Each number is 128 + 32 x the weight over its row's rms, rounded and kept within 0 to 255. Layers, rows and columns count from 0. The size above them is the row's rms in percent of the matrix's.

# layer 14 MLP up, 512x256, rms 0.203, rows 493-511, columns 128-191
size [ 93 101 101 101  95  91 100 105  97  99  97  96 101 102 102 103 107 100  93]
[[157 149 133 102 115 163  93 196 139  81  80 128 119 204 139  97  88 170 122  99 138 169 105  87  63 125  99 126 117 148 134  81 104 126 155 163 103 127 117 141 128 153 138  65 137 148 139 109 123  67 165 123 154 141 150 163 132  87  95 208 150  71 113 135]
 [134 141 143 144 140 139 200 143 119 160 146 184 148 159 116  85 119 117  78 125  85 216 124 120 159 157  93 100 201 119 205 108 134 176 101 149  48 155 158 174 113  87 119 107 107 151 102  91 163 114  97 152 136 116 102 179 142 157 100 110 146 109 124 137]
 [167 104 137 120  86 142 149 138 143 103 133 127  81  91  90 120 181 144 193 156 121 153 133  84 150 122  78 153 127 128 117 131 154 146 129 166 127 108  66 143 162 114  70  55 119 109  89 152  69 170  90 107 121 115 127  81 152 145 158 107  77 103 168 119]
 [128 138 119 101 204 119 127 128 116 171 164 141 187 137  92 138  81  79 135 111 153 142 100 125 126 139 195 106 119 153 156 159  54 191 150 147 170 134 207 171 137 151 133  89  91 112 111  91  88  92 131 112  99 129  69  94 144 149 146 102 105 137  99 135]
 [132 118 141  93 151  98 175 212 112 154 107 127  92 143 125 121 113  82 120 151 123 126 172 119 143 116 106 145  81 153 114 123 135 142 153  71 119 153 132 140 114 126 116 174 122 209 156 116 103 108 174 191 135 156 125 104  79 195  95 117 138  94 134 140]
 [130 109 201 186  89 125 179 116 237 140 128 114  70 176 156  86 122  81 140 108 163 139 145 162  80 120  43 134 125  82 110 178 115 178 162 130 147  93 140  97  71 127 189 157 155 139  98 113 173 108  54  45  81  70  98  99 173 140 118 105 102 110  91  86]
 [ 62 128 124 137 138  96 176 159 111 102 154 136 156 115 142  72 110 107  88 140 158 106  82 167 106 156 131  84 133 128 135 170 157 163 106 182  84 162  81  63 161  83 136 138 112  80  72 155  90 102 120 105 165  86 162 122 151  72 166 145 111 121 131  98]
 [123 116  86 215 124 126 104 120 158 138 133  77 117 123 133 151 131 169 123 182 152 154 117 124 146 185 144 125 174 102 104 144 136 111 168 167  78 112 132 101 126  93 130 189 146 137  86 105  59 130 114  91 118 127 129  85 117  72  77 120 182 126  69 162]
 [170 132 111 140 179 115 118 139 159 142 144 159 122 147 140 168  83 101 103 155 149 135 122 133  98 133 135  98 159  94 118 104 117 182  22 163 177 104 104 128  88 135 150 104 146 121 153 125 127 136 145 136 151 122 130 113 171 144 149 141 105  84 128 140]
 [192 118 115 122  84 108 167 150 149 132 168 124 112 148 138  98 160  94 130  41  80 163 189 132 131 150 128 143 103 178 169 167  73 158 116 130 102 115  66 203 126 134 119 123 170 143 132 124 178 153 122 108 131 171 212 120 101 170  98 169 113 111 153 106]
 [125  92 131 120 106 133 115 117 129 117 134 115 155 187 131 143 123 125 151 100 109 138 157  66 212 114 126 135 107 102 137 113 113 136 177 119 204 199 164 170 107  79  82 135 119  82 144 199 172 186 124  90  97 144 152 104 100  38 176 106 116 151 107 116]
 [106  88 126 147 129 102 141  89 119  60 152 113 208  76 123 116  82 136 129 138 174 108  92 152 135 177 123 110 107 106 123 144  84 125 136 110 126 152 161  66 111 104 139 118 117  94 119  99 147  98  73 117 102 154 114 133 181 114  88 112  91  46  98 165]
 [131 121 128 127 105 112 125  88 178  94  97 115  43  98 127  64  91 145 114 140 108 172  96 109 122 116 129 158  95 210 156  86 124  78  81 133 140 159 168 129 161 149  94 101  81 171 162 102  89 154 160 156 123 153  87 137 149  98  97  74 155 123 218  93]
 [127 101 137 134  91 126 111  97 139  76 120  64  85 128 188 153 141 123  53 138 110 139 187  88 118  92 105  98 140 121 101 121 141 179 178 142  53 106 148 152 176  81 115 128 117 108 105  80 156 151 139 101 135 127 151 146 153  67 135 165 171 140 128 149]
 [102 126 134  94 133 181 193  93 155 128 179 115  87 150 192 135 113 106  90 137 108 110 173 127  92  75 109 151  82 136 145 107  85 160 163 135 159 104 171 151 163 100 173 122 167 208 137 202 152  89 121 146 176  99 136  99 180 116  84 163 114  84 152 197]
 [116 153 190  83 150  78  97 199 168 142 129 153 136 108 117 114 118 119  60 107 157 167 152  87  57 146 112  72 180  95  65 100 126 113  61 120 159  95 102 133 106 116 142 143 134 106 176 155 182 133 156 142 141 167  98 105 135 161 134  84 120 107  87 179]
 [ 78 158 117 194 179  81 116 115 159 104 171 149 106 127 132 147 168  76 120  94 130 128 140  74 111 158 132 125 180 130  87 126 173  96  84 100  81 148 149 113 145  68 126 132 106 129 109 128 109 119 141 132  87 121 179 124  96 189 175 173 106 108 129 130]
 [157 133 133  71 166 123 151 124 132 147  12  88 156 131 153 139 126 192 153 122 102 140 122 147 139 165 124 140 145 110 158 105 168 156 144 119 142 132 109 136 151 111 104  96 157 168 124 163  64 180 167 140 155 123 117 174 115 166 109 149 114  63 136 140]
 [151 135 129 101 140 148 123 119 117 143 142 125 112 158 123 148 129 158 117 113 182 164 167 149 111  60  58  89 103 102 167 148  83 132  77 102 113 111 127 116 110 121  80 139  85 126  89 173 122 123 118 164 170 160 100 115 141 157  63 182 162 110 165 103]]
# layer 14 MLP down (transposed), 512x256, rms 0.191, rows 493-511, columns 128-191
size [ 96 100  98 106 103 100  97 105  99 105  98  99 102 101 105 103 102 102  97]
[[215 111 144 212 142 140 107  60 141 112 131 173 135  96 139 118 138 111 169 124 169  79 134 135 120 186 155  97 147 123  88 131  79 174 131 117  86 125 116 146 167 129 130 176 126 101 166 145 106 120  92 147 114 108 173 138 187 104 105 133 135 171 126 115]
 [138 113 125 158 140 122 143 170 118 152 139 120  84 119 105 179 134 112 116 117 132 203 181 138 142 115 113  98 153 124 121 185 172 110  66  97 109 128 114 141 132 110 132 111 175 168 116 153 163 111  74 168  65  79 143 167 130 126 131 110 100 103 117 111]
 [156 103 144 159 123 124 124 120  97 155  99 153 140 136 166 127  92 208 112 113 189 104 153 150 136  77 175 132 135 108 145 115  96 148  58 121 127 136 126 113 141 130  57  77  98  96 111  87  67 118 149 123 126 146  99 162 143 139 127 148 109 153 125 114]
 [ 78  98 147  47 128 150 126 116 146 135  59 158  91 130  78 124  82 133 162 160 162  57 136 153 169 168 127 111 122 140 136 126 112 179 130 147 168 180 105  66 143 181  92 116 148 117 132  76  85 100  99 115 151 123 102 147 104 192 120 106 187 129 108 122]
 [112 141 131  85  68 107  93 129  78 111 160 137 125 138 139 140 107 123 129 112 175  68 121 158 175  82 157 123  88 118 152 133 142  92 156 136 168 164 153 126 113  62 116 141 219 154 150 148 111 108 105 146 106 200  86 124  86 162 138 144  94 134 128 120]
 [145 161 183 172 140 158 128  89 150 163 146 145 120 135 158 149 149 112  92 127  98 122  59 168 122 132 227 171 129 171 145 191 111  99 111 156  78 168 193 124  93 152 145 121 182 121 123 143 102  51  97  77 151 172  99 157 169 129 157  93 121 125 194  91]
 [201 122 130 120  66 131 151  73 154 187 138 144  79 201 131 154 108 139 106 146 128 119  71 136  71 149  86 102 149  67 100 116 153 234  54 127  89 149 155 124 138  99 117 180 180 145 127  62  59 133 109 162 134 120 120 132 184 115 137 163 157 154 169 145]
 [124 156  75  88 148 161 134 113 141 145 134  72  70 157 125 155  89 101  89 109  43 169 123 139 162 111  89 104 146 161 132 136 124 195 113  34 106 153 175 146  93  96 107 150  46 111 101 133 117 118 103 110 121 133 150 109 113 171 157 143 117  71 168 135]
 [138  71 137 128 155 154  74  70 182 211 111 134 166 145 180 156  38 119 119 137 122 119 106 120 135 120 207 117 147 149 189  65 134 154 131 192 116 105 123 131 132 126  99 103 123 154 130 177 118 157  94 128 100 133  78 149 117 119 173 172 100 135 161 121]
 [170 160 107 134 110 124 180 194  74 117 111 179 131  99 150 123 160  90 117  30 113 164 124 152 167 134 173 173  52  93 122  88 174 216 107 151  78  90 110 154  89 103  75  93 107 167 132 108 149 133 117 103 166 117  86 147 102 100 120 143 130 147 149 162]
 [140 190 130 234  90 124 148  78  82 102 144  87 145 146 101  99 154 129 117 178 160 180  82 152 121  93 156 118 127 125 113 181 119  84 109  98 140 104 124 155 107 125 162 139 118 118 193 197 190 113 180 131 123 111 144 101 169 167 120  50  89  91 134 127]
 [189 110 111 167 163 143 118 147 120 127  91 126 101 138 125 156 131 133 126 114 168 108 133  93 121 147 163 102  84 133 118  99  89  79 147 155 139 136 156 128  74  79 190 111 139 143 153 129 189 103 149 127 149 106 179 154 115 135  88  81 125 118 107 138]
 [123 115  82 106 109  97 114 180 133 118 105 162 133 120 142 133 150 109  93 159  40 130 153 161 139 148 154 139 150 110  83 129 146 181 121  67 130 138 147 122 116 123 169 136 170 129  82 128 135 138 128 133 129 174  79  87 125  96  95 149 140 147 115 102]
 [121 161 144  97  73 108  96 130 144 151 103 128 130 111 123  94 182 124  86  91 136  70 125  82 124 173 115 125 139 112 122 115 108  92 140  90 107 149  71 116 203 143 123 108 143 106  55 137 128 146 122 154 166 157 101 145 130 123 161 166  65 143 162 120]
 [113 106 114  56 109 135 132 138 114 119 124 153 136 114 137  70 114 162 115  71 100 135 156 132 153  98  63 179 101 127 147 118  79  84 131  97  99  68 145  97  98 153 180 143 102 126 165 152 133  78 118 221  86 170 123 135 153 117  93  93 153  51 101  98]
 [ 96 158 117 176 158  93 182 108 108 137 140  78 198 137 152 134 122 198 102 107 164 177 117 144  99 101 146 139 136 103 113 131  99 174  86  98 138 133 185 101 146 172 143 188 137 101 137 118 130 140 127 143 145  90 136  81  99 189 132 167  92 126 142 118]
 [105 156 161 176 141 112  87  88 136 102 111 169 101 150 173 164 170  91  66  74 125  58 110  65 101 189 157 160 133  87 124 165  96 113 153 132  78 144 161 113 146 156  88 108 142 153 148 163 170 111 145 138 111 147 147  99 150 124  97 111 109 153 103 113]
 [143 123 113 198  90 167 100 135  80 140 111  89  90  96 130 147 188 142 158 198 111 105 144 158 125 120  94 112 145 125 170 151 147 101 129 156 163  97 120 149  87 106 114  94 213 122 181  89  86 140 149 145  89  88 148 118 148 133 150 115  90  83 115  91]
 [121 139 119 214 153 149 153  75 158 120 154 155  73 116 122 144 102 107 109 130  87 139  95 185  87 185 103 125  83 146 102  79 153 134  81  98  63 124 158 161 114 121 114 100 131 179  92 171 128 169 187  86 145 186 110 145  97 191  84 165  94 152 113 156]]
# layer 14 MLP gate, 512x256, rms 0.194, rows 494-511, columns 128-191
size [ 99 101  97 101  98  95 102  94 101  98 102 102 104 103  99 105 104  99]
[[131 149 150 126 126 154 143 190 127 117 105 149 162 127 106 139  37 113 123 147 126 133 131 115 145 131 151 188 100  98  82 130 169 114 196 114 131 174 146 105 135 119 184 181 203  83 110 124  65 176 127 141 156 146  95 120 131  74 188 167 125 108 166 173]
 [177 156 134 130 160 121 159 110  91 103 148 119  97 153  98 128  93 124 125 117 154 135 150  90  97  89 125 106  88  95 152 104 140 103 146 126 115 143 145 140 110 152  98 111 150 116 210 145 127 114 178 162 107 181 159 117 103 172 121 116 175  92 124 151]
 [ 77 134 144 130  83 147  89 102 199 137  72 128  79 168 169  87 120  91 133  31 150 114 110 106 162 117 110 106  92 138 115 172  94 132  60 121 160 112 195 195 179  82 129 117 179 153 118 138 103 109 171  84 165 168 136 175 144 151 116  98 127  72 131 167]
 [112 184  95  89 139 132 111 126 105 144 102 140 166 168  59 129 103 119  83 123 131  97  99 117 207  94 109 125 101  85 184 129 125 124 157 141 102  85 135 128 115 155 133 118 180 138 131 156 143  84  74 137 165 193  95 134  95 164 169 162 113 167 182 144]
 [108 136 107 151 146 101 130 126  97 173  89 150 154  89  98 146 129 113 112 164 151 133 105 125 153 163 108 127 110  98 103 116 155 188 179 129 192 120 103 169 168 127 126 150 126  94 110 178 140 204 169 206  95 110 149 130 177 128 126 127 118  48 165 128]
 [150 149 138 177 105 172 132  96 125 165  63 218 138 180 116  89 137 125  89 121 136 129 132  83  71 178  74  92 171  96 113 150 168 123 126 101 165 118 109 138 123 153 103 148 130 144 146 100  77 110 145 129 125 116 131 107 139 127 163 157 132 129 153 141]
 [101 177 167 179 122  95  88 105 117  80 155  97 184  82 127 114  83 203 114 170 135 132 110 195 148 105  92  51 136 139 127 138 125 120 111 131  57  78 135  90 165 139 131 180 159  84 174 121 113 146 136 104 103 102 111  83 167 152 111 121 140 106 160 128]
 [ 82 124 171 171 164 141 154  87 142 134 179 109 127 141 135  91 115 126 144  76 146 143 113 115 176 127 121 107 110 169 108  96 137 147 184 117 141 145 125  59 110 189 170 124 135 129 159  83 155 111 107 104 125 146 163 117  69 134 186 117 145 153 166 171]
 [129 116 154 134 111 134 100 102 141 104 171  78 121 141 121 111 120  98 175 112 110 100 135 132 139  95  70 116 210 171 125  92 167 169 196 135  44 114 146 130 124  92 185 174  98 163  70 141 212 122 143 113 151 136 139 189 146  81 121 122 146 118 127  85]
 [ 94 114 177 156 196 137  98 133 142  92 129 177 102 159 126 158 186 113 132 108 141  78 168 207  84 127  72 102 136 108  91  97 113  78  88 118 140 117  92 103 161 154 161 107  80 105 135 200 118 145 150 138  77 118 139 120  85 166 115 124 144  93 162  94]
 [107  99 120  97  90 136 129 115 152  73 118 151 114  93 155 104 160 102 130  77 129 141 155 166 111 105 127 110 134 127 192 144 103  74 113 117 153 164  88 102 114  49 173  90 111 136 131  80 152 121 128 161 133 193 145 187 107 149  82 157 150  86 130  99]
 [ 92 157 145 109 149 127 167 170  85 125 164 106 101  71 144 157 125  49  93 143 171 138 103 161 138 163 175 121 206 143 125 129 143 109 125  83  90 133 148 108 106 162 126 140 156 110 124 126 138  90 137 138 150 102  76 151 148 150 101 154 185 157 173 145]
 [141  97 130 177 109 144 155 182 161 121 111 127 160 122 190  55 144 115 124 108 135 181 114 133  89 162  74 106 136 142 150 108 168 141 143 118 141  75 174 143  99  75  75 163 141 139 180 149 152 130 125 157  86  95 171  94 160  87  77 186 133  97  75 181]
 [149 128  80 141 144 151 119 145 178  94 132  87 157 180 118  94 125 120  81 148 156 107 117 123 109 139  73 100 162 112 200 127  78 173  99 123 110 171  80 135 173 145 126  94 165 159 136 117 106 150  72 165 138 119 145 185 122 108 127 135 103 166 144 116]
 [110 119 171 181 152  10  82 170 112 148 154 142 119  97 163 132 111 183  94  98 125 110 108 152 199 125 150 132 197 187 111  98  96 174 140 120  95  97 129 159  96 110 114 123 140 130 101 121 152 156 180  88  95 142 168 175 163  97 124 167 127 154 121 172]
 [169 127 189  97 116 139 124 209 158 143  74 146  59 142 127 116  96 126  93 250 171 128 118 125 123 147 132 159 138  82 132 136  99  83 135 116 175  81 101 115 136 136 111 174 161 185 117 199  76 118 143 110 143 170 135 134  83 122 120  94 138  92 138 129]
 [ 86 187 132 178 173 102 117 150 133  99 119  92 111 122  88 159 147 182 147 112 143 167  56 127 131 181 178 121 112  86  99 181 128 102  80 158 153 147 133 166 132 153 163 159 100 166 164 161  81 130 112 152 117 130 177 170 186  89 147 165  93 141 100 122]
 [127  94 131 107 174 139 126 175 124  98  91 123 114 106 114  51 153 135 136  92  51 160 113  83 141 106 126 121 138  89 115  78 208 157 155 149 141 124 116 206 133 114 147  47 174 179 150 114 143  49  93 170 113 153 104 121 131 117 147  99 143 162  94 166]]